From a checkpoint of a small transformer trained on Wikipedia: MLP 128 SwiGLU.
Each number is 128 + 32 x the weight over its row's rms, rounded and kept within 0 to 255. Layers, rows and columns count from 0. Numbers have three digits each. The size before them is the row's rms in percent of the matrix's.

# up: layer 2 MLP up, 128x64, rms 0.156, rows 31-97, columns 0-63
# down: layer 2 MLP down (transposed), 128x64, rms 0.137, rows 31-97, columns 0-63
# gate: layer 2 MLP gate, 128x64, rms 0.158, rows 32-97, columns 0-63
up31 141:120163122104114180138131105129148124084162074170127152140092138063128112060086147106113161158168075170137125162110114104160141073104069093111154113124168151145107176092099077137116077121117069
down31 116:129088158152141123139110154147091145162079164113080134090155095206104134184176095136155122112073149072116134151170171159130111122153177161117089102141171073134136092174136156146175162144117174
gate32 089:102112085123133189122156167125136164114164125128146121142100128134092098138148168130125133155136154104123106126206083031172145080143161101086174170188120142134086163125146130120111191097093085
up32 104:093115070087161165149155128150098113148158157135157085162161093116135186146109100197089193122158204120140157159142099125130143171187146145134121078120170134113114145120109100149073187104113132
down32 109:129117071108131155148142132177119096129163189144161105139151106107158132129108107190090181141174198123112149161128067100138142147154164152134148094169135104122051145108126093208095168101127112
gate33 083:086144106128158143135108147132176155138160112144114174048074148132129120097128183097091142073096094123170102162161116045149122120092130077114137118158090143181140164099086153144172168094152150
up33 093:107142125094122171130103162167117108200160090138073130077124139111141197094145130057090121120107088133146102187155046115141091131138144088106144135161105190175161137096156151138133142127167123
down33 089:082168148108148155136105156121101164181208104128099124099134129080124134068160142059095144124082135130142091156165078107142109155139096118084118125104142176166116165078147177136174134112189155
gate34 100:155158115097120119055103157135186163127107103152115112117133153143086171125199136105107119163071067170161097115117117154137138158135080094164061082129079150091101154144143120166116078111174126
up34 104:123146146092120092102090194140177172109134083108101074130109132151101169118165152118072077141072077177158093115124121162140164142134085114121089107139083177110058137160102105148077101123126139
down34 105:154144139125144122130153074142090084106105202140135149137145084074208071152117108097128156132130172100107136106120071079123079110123178114146156136125163057119177144118162147085139137096091099
gate35 108:128097174168167198167197084166178067154102109100098141111171159133134101143146177102111152117130146154121123109165141126134115152147151121094118078200155155130077132123063162142076137128126106
up35 097:170076138169211124165106130148120120163152154086116179045138121134136104179130098131160180104163151119116066127169141159137078123140119159082100093140159116106090121129105112081088137133089166
down35 094:166136080129137104099088148111126200102184149195151137145079074115109175109117071144114161166113118123162089132084106112091162118155125127086158094076079089129125131104194103135155104114118168
gate36 100:126131116125171122156123147168122123183164157081179127105128153121093089154141149162113114176121130178116182167075123163154181130100124139125065183092119147100119192140169100173167146124079070
up36 086:126116145100108075134153133133123136154142110082114119168135071154104173114175088101149147089133141112096101096130167167111107098145098171061129113118120088102110099200053140083188176115134183
down36 102:129100119126101126094117089064084137116145117144089161166113096115089129116078128081174120094175099075067081098156166059115078114190153095141152109138111099127117068123124138106147157109136178
gate37 065:089186148105158129090068092151128148135123083166038178103147145145119129195184101146131147091107147116062116104095154180115116154130131171120153117131108179117120149170104069104118114112136150
up37 070:121150132145192179136127112126111112180103187143167133118131141124139125155135140163095095051094135133059097047086134130208148166139090108065127111145097131102101123149176136146102159140139150
down37 077:147111122135133116160138186106071115108149147146125140165128048135106112093142167096086178188214066115146144187135111178112164099131111132142108175105167130079139121133123149089104141135181120
gate38 097:075141087146103101152117146149118112097142141104131106120099139103107222064179162123091130076078141198070127159122158111124177108132096122092118123114172115146205130120076147152115116102148130
up38 092:180117155089167170114116123096126140171113127119104139155165105144129046186098086145138117178193111051162117101122100179150082149156146146131112132126092128120061127150174109109138148168081141
down38 087:145088130119073109085161144139166131168116109167178153112097135179113124151046106119077125122142114088176144148124123126174083150117203130145126139191145168127043103115108123081157124151146128
gate39 087:107124075156076161049081115113105100162085130089161164176103169116059102139141130169192103083106083152178096122109162148098147093149118100072152130110113157108119157120129144149129124158107151
up39 080:153124198107157115202179129158147137111154121172095103036146112131173144121093137088086157145135184089106182173171101117167117159097117153187124095147124116152118114132142125129163145100096107
down39 090:076082064147072138051098124117158116146093112108177137125124165090084100139135173140168157082084127183166063101120155102113145114146158097066116127134153155076110128100118118163135107137150149
gate40 085:161092127137126065131120128175106166144106081134147170126153105143157130122089122138157150101115148158146082143128091164140103097134124182210163141105083117111127114152180111041067178120111186
up40 082:158106107145106059162100122152124153136086052110126164142150105133132152115085112145167150079119140134125097140148096170128080106131148171171180130098090126113121100155177123057070170110085191
down40 079:119127202176149156158143117161118120108111137105114045097130111076187118085135135090182151136049128131156112140127148134098111125076111172161081181123142088162145141136084155152138138090078113
gate41 063:106167115150116101160122106116110128101176075119147098149119116118105064168108163142135134113165135068129048149159140102098148094162102102021102156187131140075126157138160101143138127085099120
up41 071:129107157113147136119130164099146139163106165183103150066162129147145138109102072125149127089103139156174213109126184142146151143099126141180129051060181115105142088093073117122141117163115152
down41 079:157115141107167090103128112196110141167109112158121181120172119138142168157113098124166163136106130169130211111065150113162181129056138138151150086111118128088150154088078112088191113138156137
gate42 101:101121151121102133149150154137173138125161066077102163128102102076132161146089147160153124116099145112095158159179143145154105056127104172122095105094155121168119106076202114081167191092130164
up42 108:154127077103132127100085111096092131139117188159132080137132133178136067109179119101107134144137130143157101096082122141125146197133151099134180152152099135080116163186043147164112071173104116
down42 094:137113118146097104084093123154055119122137163167172107086131149203049117128109119128107142105186057179097087124183138137116133182136188113084135130162116105113134160183113108134121108131132120
gate43 088:146109112172096129159167166135147192119101083118124154137124118118141164078148093115118134032098089123073069114135167090194063141108158139112150074112115110164173114130116150111139140126168095
up43 082:082111123168134124142129156169100091136159127151074087142180165129129130146070176101090055171178133157128124139158171098102144126080188088103137103142165167145168124107139112165129105058100100
down43 095:110114113200128131127135187177135147171126072118127134138176135103103167133162124138133118072190086147087059085167157084157064135137194112130154080133151141138164097121151131136149100125161093
gate44 120:128139197114130099082132175100170153139128133138165145141124127109106111091114074106124090159190130137151127166193131143092080134113092148133166103182058105091145173191137155142060138124119088
up44 131:129121095156103140184138124131065112116093128131071160116119121144161134134090179127154157096070120119103107130110132064159194121134145115147097192111191142164120093037097137086140086129106154
down44 114:138136161106133107038147177146170149143123111140138161114121160118102139113115048110107098146186116131143119128155142157115110160129150142119123141172062112078134151224200156126108168136114082
gate45 131:133139166126156097124113119101147114158157142131113174175113255125089104104138114115110082135143108171145141171172135135154151098133153100087224109196119128128114142161136127124126148157110132
up45 125:096129098135145111146113160110183143158171129124104159172095211111068051123145089086080102129159126137106141123189147141174144138152140136098171127169114121160181161190163110107119159119096147
down45 118:135095118122136172148127119126095132111086093146120121103152000166122183140143142129175155105120129096173135073116147108099101125131100104169084123089141148170166149114100124151144117104123129
gate46 114:134197152096116103087146141082196117091125149094127108162092149120129158145116175104125098145109110183151109085175089110091163115186126122088123163145109129106061179189148160086116099147161145
up46 112:119056085164162125175099134151049110149145134140170167079126100145157085120135126192128185105096136072085129186128093113174104118079137103136115113146113127113136076076106134148141135117075119
down46 118:125168113142104135095119184137243144135130107123122141126083120109118171134110139101127097149130093240146104113177126146127146153176107166089088133111120102157073174151119134093122139156147166
gate47 071:098122185183200144058047138132116142133163104145130092115158116134145090162167128107096154142145095113158077106136060139151148128150134110114101095131120087072132083179084093091134148124138103
up47 068:148144119115110118128127097085169070061121113135156186148118126141158083130107156113109139138089164160175100151148107062144166110179128163146097098188110067138122105127149086103066077139131186
down47 079:130143124132171147127089141173146158135181087145163074108155112086154137184178114151124100122102092101110070135114079160106137140141185051151124123130155154139105131142034144093149140101121072
gate48 093:130080163121149107179139142080102140144111115123179096171136163112189161109110168124158157174149152078122119171070145103123158185111124139166145101097088076128134062158105154167200116138145104
up48 089:112171121137112146043119102193132129127164121128094141080146101147075116145167078122110106096141123171134146088193124144121114057135097133117114161167107180114119190091137111097062119146126178
down48 085:122166057073105080083153142168182075137133153143081117066125194127094112140097083114139086129112095133107112108125172143131133125175156112141109082169140140091102148163110141106072148113077165
gate49 097:127123118141082113081153146145117130154096137095132101214105097158128080134103156136107135078144142121123113156127182107116129102111121094181173158094050140186151072124049181103138097141125099
up49 094:128135145119170106134093105086136118157169140151081121048154147114110180149155115115150165143138124110110194099162126138145139163175100155090081138128153133046094184154167090163127153128147203
down49 100:128125111128104104151103110110175112110182109140161172079136161104145159101129092104166111157104093175115091116153160158152133174114150180131089071147185098050131128103213080142134158096142128
gate50 067:080117092090096146116168099144148127139150176043155126119143147124148155147148114113090087152109153113086148125131128039144119098182164115117147203183162147130136135104082118208104139109135118
up50 073:071113114071105192125180087150146154133153141074123105132130125153111141160156147113111112137123119119112108147118066067128098102174146137090073201179157164179113158111107156194095096132110134
down50 084:080089105138116148112140059114100152130104083086146115105098124129116130076168128055157140173146100153144114189177119123136070125185181167129094143122091150178114155126130132205100125095106113
gate51 127:134116147178163171092118151089084185182114071120165204067129122083129166073157115125085141111155075165112163120159164133140128065139146143154110158083133102146134165122114111131098106120147088
up51 117:140085180187166139127114173110125180120130069126163223087128119113090143087155144160107155095132077154087143148166150109135152080147179111159120145111162085139177160147121107088149132090142110
down51 113:142122107132085141088141083097095137138106108154182168099094152052219175048136133132081131162128142173122162135073119132177156102115113080131094149115101091109111117114121126125100144161175122
gate52 077:148141173154072135099139100067171115082161113122141154124090121123190089083085121176174106099113161129105066166118196119164168109070150094118116120144156131148145118120069180135134157141116155
up52 081:142146139142105133107173152107149156143097143148132100082098121153189119052085108131188095165089127152132118133100148098118190151105173131142129092112138153137123116102041204159079167145136084
down52 087:165174137107107138116169135089122112134161133137157070109093116185164127080117089120155121151135159157086055136024139098123208137120150130109125093091145149130154102119062159150142149141146129
gate53 115:077088130125139088132143129167086102154178142087131123175140163172122073148120159088123111171134089092028155186090091125125190113123163127131124097146108096120114150093146084145157138071125130
up53 122:107086131112145100133128152134084105164163155086124142200117128186120069153120138101115100173141099122046138192115105120114176084124181117121136090145133103113112176098124070129149185085086126
down53 102:129124188081220132110084114119083114120146095152097116145148156190150167098141175114146104162067142102078117156174111135104115119122086150134185143119129073115165175089140107107081122131090110
gate54 055:149118143099213119082160184135169075086061118189126088102094096107068117158127122148133055146128113135159123121120139210127136093149123116137142147166064120117103128131149118152129147161125156
up54 066:121105141120103157156078162120134165172173154100158175159176119124124078076164131128167117105117143137120105160130151118120112164108135121131091040045172118063166083133082080143156148136136120
down54 071:106086071123089096089123123071144174139120107133157077124113058147147135124130098131092184123170200123045143107164181132144140118161176131144142145144128122172124207137136143146114132115081120
gate55 093:152132116189092179148112142138119136137148115139183206131141172116110131098127137138080113083122083149119060131091102121112120154109108095177060123180102125151208125119152104075138133101088085
up55 106:162123109095164075105166112100104134141104164085096067127109115153122107167136131108180122136137174117123183151157185098157108145138145122102194136100186125104060180129145103187113130158164185
down55 104:156142131092153098122147156101141128156082145085098073113123144114115139171147136080165119171140175134166188118147182087134130125168169163136203128086162118153045150137094128202108156142136146
gate56 095:132108135128174113167133124131124143165020109119102152110110137111127156111094066107162119069145083066161149128128215118128100092094134137088110109118204113162115162134099119121115166138089136
up56 092:161095125108204136157144138144146111158067088128100163063136152114163111123130078083145079100158098068199128133065191135176116108133098115116093101121179111126148126137093135118123096156120159
down56 099:099109121155162133117104115075119156100129120156130125166158148190110189151107138176116123139198144176118113091113147117165121124125094144154209198161134145100202144094155113114150192093128157
gate57 087:103138145084112154157138090075159174117092094142130173124106131167135101082098167168112075086095101153152056115135164112154159106090190101151173169178138152173152138097123086117112139069127125
up57 090:156120085199107088122106161184104094157160142097123057143127138077142138136135107040141169162129199115098144153130083138111092140132108151103096049086151110083108134152142143127144115147115127
down57 097:128132093154095120131113148146154068078176118102136086117104201027131091141116117057120145141145180171080096126144106135084100133114152166104140106137124075090084112138169141149154113105099118
gate58 088:170102177148129124079148137086099125109115178131111142097148125144108120171137076121087032130154168142123137121050120144152102166105117139085119072092157075139105173114178131104107090139154079
up58 094:099145165131159072126115141172133113140116162071192118114136146130135153162124201135139132161078120153164071121138143128125163126206080091173115153085099130092175076177123071139125139095118147
down58 093:139110095077115171168122098132182128139154074156108122170149113154096069140093042096136166138141124092091153148143127159091129112074192148139092071176089127149080149118107146115164130147094144
gate59 071:174129184128148110091105143171137177141114151144122148143184098147132072095148131090102117161173127170130158154159140149175159167111118101192111207090136117105116112157176210131156110156143098
up59 074:186147134134185088109155171171158165179116135152146148148134093140139086114137120109063119192169110180122136124172123080147140123092163129151139235104145122100134126111123153101145073166133107
down59 084:174087107146202130160109131027135135088131105138111187101088091091109171120111171143119124118135126139114140117065168159135163121125104104133128104140135160121124195117139135070077142103177177
gate60 109:155149104104127112110078075139163120166104135191114064099131074148136134096122091146152134079082129151191109132132144186144121116125072134144101081111136118111158082153063176162092082123178133
up60 141:094120149120158154139166131062123140090127142071141101065116152114114123160189145092151155166151173131107173157131080086080145133137145144092150161144061157115085115132150076168187119118064119
down60 122:134126083153129100121074137162159151164132167188139162167116086137116169103070111164129083120088124110146096120137172195159100128130109102182114121141184093130149128102100152061067161141185139
gate61 120:146109108124000186147108164060117102074152113151076107110142162119102120096144136099128146108117084072141119154103150123113084148150150146110137115141108126145151142113110190097148160125134162
up61 106:144129144181097116033156145088092155103123185132114076125127141134105103160167121109128138122114125161188162167102166159111141166152114159100143072084115077070091116149114122133098135138182186
down61 117:115140137121225064114146161173148156159075159109110180129113093117143104137136103154140108148145169194162157135202116159117166103085101109117135112134105079110111122109138079164093083112156094
gate62 097:134142112132177101122120160094133101111190173105159134128101120101163111168137150102075141139165165170157101137208148130152169087074104083150111147141112098059108091150107135062105154116107068
up62 100:121148129159192111117110197068134158112145171129178124110135124112167115149142132092090160137143172146159072159203166095143166116068109089158115149143100099072092114161113133091122154090105085
down62 093:193162138103157149124125151057143142101150163064127138105138085083158128160213154125097109125154128162158145089134157072167140138110129133139113156092134198123145139145098129122038120107097098
gate63 089:164092075070117117113122177117170151077157155137077169186099136111094114139128103115167086166107104129075126138105169149121146149098173099162109120112055138097144069143101133182153123083129089
up63 088:121136095147163152151107098139143144162180159118141068167145132145111117161136093173151096112158155072109117100140095107140136091125140134053102110138114144125108197176173090166031085162157130
down63 094:102145122142127179169119126171085088158124129107152079135168109162143111105126127173114166142153144097151147132176066135153076127173074115060117105157180119115128222155167113133089155173123137
gate64 088:149124149147138172104112126123161136146055126174071115123113157153160156151193110088135137063104102119168132117157150158090134119117179191146057164148122102141125097154087095185133145139195113
up64 089:105132161141108084148138127100090131148160068108178113100161120110078115104115128102135141181158144132097116138124107132129114133124079054106179097107141191064127121137089180105159121122038184
down64 089:158103155117140120119093131144198093108158161146073123101101126150188130147142162154149168080087105094177120141157137123097162137136166223157090116111071096168141068145127095161129127135180126
gate65 083:132110115066199083140173145150144110164147137147142176080103142140138115146113146094112151101077090099115132192141097075172107129116120105097128118126118223171098155109137105158144172096190143
up65 088:075121112094197117126137150167100117162156126143149175101125118135147157157134134067083165116102086121087101186119092102176086086095140161102101112093119207186147157123155102162149162113167123
down65 096:105120131106193090124149153173110117172187131128146152078152094115168145174121142111099134138072109098104125184132094108138067124115163170108100137083145210167146135130178119204131138107158143
gate66 125:095158114069120116166121122132129158134127098166155120135168122168093140154098138142081157098125128129122164163143220160178108130173102060121103115114129126153054182171171118163140103193104148
up66 121:160101173165129135109118094164094128091098123210124109080082130144139061157127156116101153156080168100111121144137172115162110048122114095083115100158104086134085114193137080143112135112138095
down66 111:157128149099151140112148135129158137099123175122110148122140126052143127131139094119204136137143137137170122149184092087102177194121160203129152091181129151137125109068151131076105078106195135
gate67 090:099084195104137095181125163121123120077170144147175130135122113123150130137128153138084123095203142076170093148119139102145128101085166133039144159193129132153117097091109144164144125135157191
up67 089:157165108151109136043129081046131196163103135129069122126117098158092115146182107082113097173141145152118161085109143163118129142138115154180126105123112135130161175133094153160112148059128093
down67 114:148205100147161157116145079101098162137085112085062142136133124152126123134153164098123142168051150157096166106144118154079143157098099154178097133067139118135186171132138137095082147096118084
gate68 116:171043148110121170113138094079195140096142122123198066105107117151088121137137116160102129101143122140083134169148129207132085056095094124118098118136171119148086114157099152098137146132131116
up68 119:186088192122112181086127107105146117091151115124164070115108110124137117131122102166096120094148141147135091148157133216174104079090107169129141141155138078121038140151107107126067102143139136
down68 111:089191140170147057112102154171067133141107137105089198130166129119150175113112136146115168161095169110193146126141119063107152113182149125117152085150114152119149100087119100143156144170165163
gate69 075:107135140122166118116045111080118153178131120100124054223126181129078166186119123130117124059146066119102092124128110106140119124144178146138119148143149131092096156140103132128080103132155099
up69 079:144131167100127105123168135188096113157132155143131149082158120119144098132140205089153099187109147130134110107072149218089153130146094120166145102112110138105047097111155203162126109144118128
down69 085:120115128144077140062134110085110074124167158150093112113107121121108092124103097137154135154091116159178165147058119144132162165138055104127079147115052153143134031133156105091142130122140127
gate70 066:153102125128185142115080147085141158160130128159094091154177119103185144132186148110159123152126050164103078137116084176172105137184114150131087084108078139096088175132150094080110122125141105
up70 067:130145115147129137148093162148100149125127101167069194093168090141175141165133136165132120094172147105124114119112146203135078066170161123081113137093130159082146161137196086083149142103161089
down70 076:150113158146108144121130106163120131130131105045190058135079170077093112111145088100129188116127131152156144132122143109140185198084110109151157086125155075171123082156083117163100135140113147
gate71 078:137162189103130174104118154132099157149133085166161195099109133105131125142120100108130083150100085159101087142045075063136155135139136126107148151142173054120134069179119126179128118123144116
up71 076:117069073089149101188182118116162158139143136067140081149152119178182106117114162081087132097144137097161145142071135130165161147126087140104087090121096180100186127102135151092126124169152122
down71 087:101089086123094159163144146146131164091112091152173100126135065102083123155078113146189127078129166122068127184086087079110184108168160119126132084085148095118169176135148119123140122123163151
gate72 080:109147128072138159092105136129118139125093071119102193150133154143101116163091139166132147140156160067111106036105088169141121151126134107073123136153055174085067161108145157093158111134112112
up72 081:151131136196150058139143148104110133111171107132202099115075098129181160115146144078128159108131103151123111217169162099094150103116139107162084162103168099171130103106075116127092147121106151
down72 089:098155134122117110119117165101176136139075045105144138098135176161138121151098111171119159138078162048099110026158108133124108130130125156120107149144083145106074113143110152124133063157098109
gate73 099:150163136181104126086080104102144152169145100151169117136127172144209148175159152164179138132140131139155172116121089146089147133122136176160130194070084140138100091160158093135086105178151163
up73 111:127142129205121127120091152098155149138184094094171144106159108089122079126166132155151182054116143095142104106093099132138151132126117117090114128155103165174129164148111172089136126142016141
down73 099:131125122187122162125118100112156151116092114117146119146152128188192144172107130108124149162167189164132097153155123104083141149136134147150164164055141115103129046158131068157115133106213157
gate74 096:133078125109082103168203111101143117153176106136139111112150161107118125093105177097088085112099135090105152105140105152102152184104076078112138090130155231161134082106134165158112149140117104
up74 093:131089110095091125158174147065163127151153116126113104121146153110109111099101166103089097124094133093091157108160091137090153183101077079121152092127163230156115081113116167162106148145075112
down74 088:159096170160170155162129142085098156117153101115136112176175137134145134134093211140094119148114189126109165062127124139098130151145109090122167106087171178142152148127079145130055144140070085
gate75 115:134064167130155135116144150104132126134108125130070193104176118095091064132122083093093084139137079109157190158175109094138115150137160147125098093145201090189106172131164100129102105119114140
up75 117:178067148115181134135157122081114092167105154144066152090183126119084106150162094063091074147143098112148184105136152099164093106152163151111093087136144104161128170165160107113094130128173131
down75 106:171177085136080150090128111107093109121161108113173082119127195134167179133144124150160127138128128151109080097111127164106129067156086095099148144071088137090181123087106140182111095155196135
gate76 087:075146098162130116182130130157137119111126062153149103086133178103088147079110195125113186146041150088127095153082115105130125162083109135176127153093119122136155087171162118151123162075124131
up76 087:190117170096140143100099130093097132132126183097117130161119086139147113180135072129156079105234105163101169104168140157132136090160150134066146115173128122121108166091101135104144093177143145
down76 084:134095100076059107106131144104206087122148153121137115110129097123150092178169095083125079112188070125114120113131128116136149102132179075117091121214115158176092132115116122098124148179122139
gate77 102:134088111136093150149119182146159101140162111065227116148142091175146120113132148152125114177088183103064133104122149131118079145155129123138109144170082136129112094142109133065141143058100168
up77 080:152081114124072109149165120178140101082142117113178168174139167142164102102103147144089143154087199088106111151144136080131117132152173113136117124123139150200162139156123141097153133042118192
down77 100:149096133105113172165124155150167088132135146059217125119153142164145141146135147130117113199061151050104161134134155122074072125168116127123131160173136127164144115139100135085142104071116155
gate78 095:093188151093127057102119136120151103104125098084126178136107115185159176138151079131114133076128098130075119116105116122207143117144145120164113105107099015112091176128136122147138115119120141
up78 100:095182153105116056096129128114158106094129103091111166131096100183173159150153067113125137080150112120077099109103113122190143124154141119155117100119077015107122176133155114147136132134144142
down78 096:171095180187187180149088125149128125120103102114127084142154076120102095162116168127151155199103121099185136096120118113114129140124065180117095148094136204119162131127099140113108173134090164
gate79 097:117154221120097135129107130174155112107148154131142086151103166147112157206100163098127152105090083143135083157070079190136146097162157129116083122110140122103096180159139142116092165149167159
up79 103:136168154084107172106158116146183142162131150153083060107150148151169163121149143082118107107110123189144080163092110130174132090143105130145087134100126154091093159185102168160055167110162150
down79 106:082121102090112101133146144100091094132108084123151132101131186114128116134191127114138153152093163143172245152146120110181129126119145090178168134146075081124174112144083115148185103114126104
gate80 104:115159047128160074105137121125145226067162102130131146136155128149167164133131143104147135109080138203131128155110179134153150131092103136140129134113169174137078118132140121158121075087064140
up80 100:151130028181187104117167174162165139074137130171147100136119131129169109137129168134097151130097137171103087145180139055181179100100131114149154151158161149134110161146135146124102114098091134
down80 098:120142114129159133144107126128113197109167085173134141161123116151175181098105133101191167145116110233124135158076173133155098090090107152129142124101175182111094157134147102129117081122103178
gate81 058:166172125156149132080100075152115083170098132148072143103186174119109137145177103119126087127170105181200135083131129140185133127188117126198109102127121104135134097128174111127090090162151138
up81 067:109097163131108124144182130100180175086128161146182088092098151157133113151100158110164114139123154108146134196153167151069126155066121092075132101124156129149138145083070104172157080105074146
down81 070:087152105114128078099106122129147106171108081161129123106112096098154126067127131193131162104138178176118176097105165074117161106158129166118200158218159154110094107142155123089152130127143159
gate82 086:094076132166133127176173158084133108101139116153136101150060107147102131091132181157115139160122144152156130182194135128069143136097157119141052080161139132099147156104136157086184169144077149
up82 079:098075159149128121189169160075146133065100102148159117127059105163099129077118174158108115155132107160169142172157116112071155138094154111118074086170151133126171149086149159088164141147100140
down82 094:075091168130151139184175136102121110090085176173086072160123142144131128145161170158085101180111097147119151161134091163079105113077085125140071115116183114109172177111165155123160129140140147
gate83 111:081183151121095150083154167088142195113143147125136134093100065140184092146143134085075152147072137146113113146140155149144127117102193147123067158116145190148160110093101152134146079173103117
up83 093:144127097095122144119188163081134109107191131131112217136103105142206113126146132171125096138115160150111073175135147071150159144087120120155139130199121185144146113079088151140144160129147093
down83 107:067184117117117155106163152103135132117169162145119166105114034131178101129141130091115153174070145146130135122093145126114089134109210141140114161118155198126184124097106163169155111171108116
gate84 118:093074150149090122070154167139178180116135131102156117121128146098090193107152081087112142131072099127113140161165177167109110126150105190119144093097138134093175161157107133141115193141190109
up84 120:142174101123158116185098094145108079153137129170107134128145143160160063117115182177161143138191137091139163107096071154156140123125169069139091185144129106176115105079147143107130074125076148
down84 098:105074066106152144086172133142140159132131074185136142149101110114075126122055127099104100119116110153153115118142163080146112147158186107144131065210123195124149136156103107119175121128106095
gate85 093:081122157155089153069126179126177106180086099159109128205108140094153139066122117114079125103135103143107146071153117112110091171110156080151107144113175159134113087130093134125093131066095168
up85 078:113099150199115160088126169140162149139125125173083108122090136105162132059115102147068078080128105141128168104160123136116106161108187058139142148122161147121126072121071131155142143060091122
down85 087:065126109135122194109105138162131141156097091120137117194118103083135130129108153115109123116160118131115159118099105121144129186044108080133133110139158140174015107125097126110108098078087164
gate86 107:139114125083127102146142157174146062135134103108118159133035128138148172138124150131151168166136150177145081177143147133124159093111140142119150137127096184189176164080097051129087144114167103
up86 098:128123142159153161076112088083122175122104159140119095115214124121097090113153113114097087102109094085109147055125097135118106152151095134127104106121142081089067086178160199149153107146098161
down86 107:153116121200101160119144109080143128093133128144144109109191087116071111116130085139109091115142121122072182094131124121105123142153144094139095104116185090041087051153130160133182092127121144
gate87 104:097140089165143152107103157093129106137129143124088116140115149104102112163158105092068187129201156093162062158208144130137135089103128150139092119158060133115133086117112157088107176070139149
up87 111:106143103161125133103149171115156075144134127178077119135140154077125113136168096071076184133113119155180072124182163095110145101106096164129074143167087105126121093152115179084140128064093149
down87 106:194118136126145097160118136110163148121170160163183174091171090184104075156175102163149116090066048091092124116181118118075138138131115118111109140140146176153083131159150110091127147120112128
gate88 104:155089081127110135042167101141155178112123078138123158088133114118100160109114111109124126145088085141115079164126055121172176119086100074129128144146080137100129169149072107130135119134052151
up88 097:121153176097110144157104092124110170162087161114114098162120145121091080145153098151159128135166153119145208084108180176089077101185158171125145116091193143119124122132184137149112123156193119
down88 107:088131191138134127177073122114103113165110158132133079157064146124164109161143144156106142120179147134180151071078207092072092113139136198140167097122135124162151122116152148119142155142171139
gate89 106:120069111131136152106146123106131163098151063174141135119175152117149113173051106067140094170136104089137164199077150089118086102111130141087184107152130073157119154125149151088115162129115152
up89 117:146064090082138151116094140087114148113124079161119160130151131115162140131033104093143089173105099114140162195096142123127081071101153134107177119120124098170095153138135155091073167165097120
down89 116:125092155173175131131099143093158148121120135125074128195184128129160120115125064134143134176098170088129160132128108144123056103134060111098133126162123065130148148103131141167035153147137165
gate90 090:144137089162122107159141127131140140097165095166180128175108147132159134131101149161173168110135147052144137151162108076134155093130190102142125119147121082206115162087191145099079064124164142
up90 097:096141192113065167079124140114146115161100126069103123121144121109112065105163113101122096128129104157100085085107149141119135189121082138113124137120158132095147099164078170124215173078091099
down90 090:117110143134083153114160104117167131156178103106172123111139143145137103103134128129065102135132088180093087119151118168060116178150099123090132104178155185053187127173102101101152161117081092
gate91 083:139134169125082149074106130110192089169081154140141172158137082136164131135164072122167103134123143107117178101106140167096088088127142146108081141130159063087071107163111066136117124177149091
up91 105:146098124105061114143171174107163146095177094082114114160126091153141139169099087127141154141162128068079077104187123145164185155112152055143183107123120083148123136121157130145144072104114137
down91 096:104171143178130080124095126147089087133100129129132103124170143128171111093121138154104090093111100181187096124108135136069054122123095211123107081142135153049113160126125112107123174173107140
gate92 120:114134126120159120110146131137163103107129143189083083100140133132172151157194157082072165132090133192123153104151073066151149134134121110118090143180148103114091113175082146098099152054132090
up92 119:061167157148164146158125128184129127090148069127170130128149118149064147147105151150125147126124115162134190157095145138081147204144111123142120165168179116147128189106187112122191132115102172
down92 113:120164173122119124153132087108091075097135090105076092141130133135182162162133097155129187147108180166164081144064106126104141129171103115140177097204100105094118148132105138158138130058173123
gate93 097:128099139141089110154180132081117061117150112103211134193120119118159211161078115090107092107106094149122109198116103120160072127146106140146131109123130111087155136097121106111132086173085122
up93 090:138098119081106125161169138089101060098155111122191148178115120106142225161071112086123088127110107154114156196108090114159065107132107141132160130138121106089127156093112112126135087166099120
down93 101:151120171152131149137173147109093075103147151110128075187130100112168182142095108126121098122085109115141174169195087077151081108123061138137177132155145096101173147120127120149089062111091140
gate94 094:084129132161143135077093159070085114137145153124086126128161174116153195087217116127122161089141186145103114185122168143135111113097160101156132159139168192123163107132120081103115177143148125
up94 096:139093143109097135145207119124172174088151130110100174046101080119132083110100148129122132104108172101106090183192137131112136138086096103104149059133110121177144106118061158098122142107118137
down94 105:112146135147141139114112132124097109139126170113135127130152121095112188040210144127162157097095159111129145173113172106146112094133116102154120160142140226066174125170109146146100187130175143
gate95 088:101175128161123169120084185131128144118181153057147113085122146131133118179113122079090139123174129122095165124127177083102105098162124083163087118120144102150114118096090172147090103076197179
up95 074:120190152127110152130081143175097142161070184091091099123108128147075144175153120059157117158163090138075098121110117167154089095155149144132105138088117101107116156150097149155118119141186204
down95 091:141090093072132092115180080117149125164079092158086122137124145151132142111138143205110124141091135138154122174185070139171114144128155162074180147128152163112135140147145090112194149183085099
gate96 084:091109105126166132135137178112149080073116054083161145116095147145179090111120166080147121114107073111133160165170150108129198101157175130141134124114103161127202103161138131119130144170080173
up96 080:081108118142157131133136183103148103059116069095184133120092156159186095106103155082141125131104094111125133177173143113103195104126186124149130124114107168150202104156139116115140139159070170
down96 096:091097114141158168125099182112131084090077075105147149126118110118222121102134184077139135126119089137139172137088146118109213138133169136129140131099150127158142116138148123109160137179050168
gate97 110:063141142156142166132083156123143164108154101113171115193100123137089115113104163179151153149171107185157140129109041148144140137169180107195137133129122129111105123105123100146163154195077158
up97 110:195110110098120080120183085143112152155111164165113145042168113104143124126166095089115110092085103090134120129135201146138103098115080136079133093103140100130176130145120174103103084092171098
down97 109:178101135095119126125139131105115136161112107136092110083156107119126157146118107113161115099114154088072120158191240158112118153147074149082098096140130106134148168132104144118123061073183078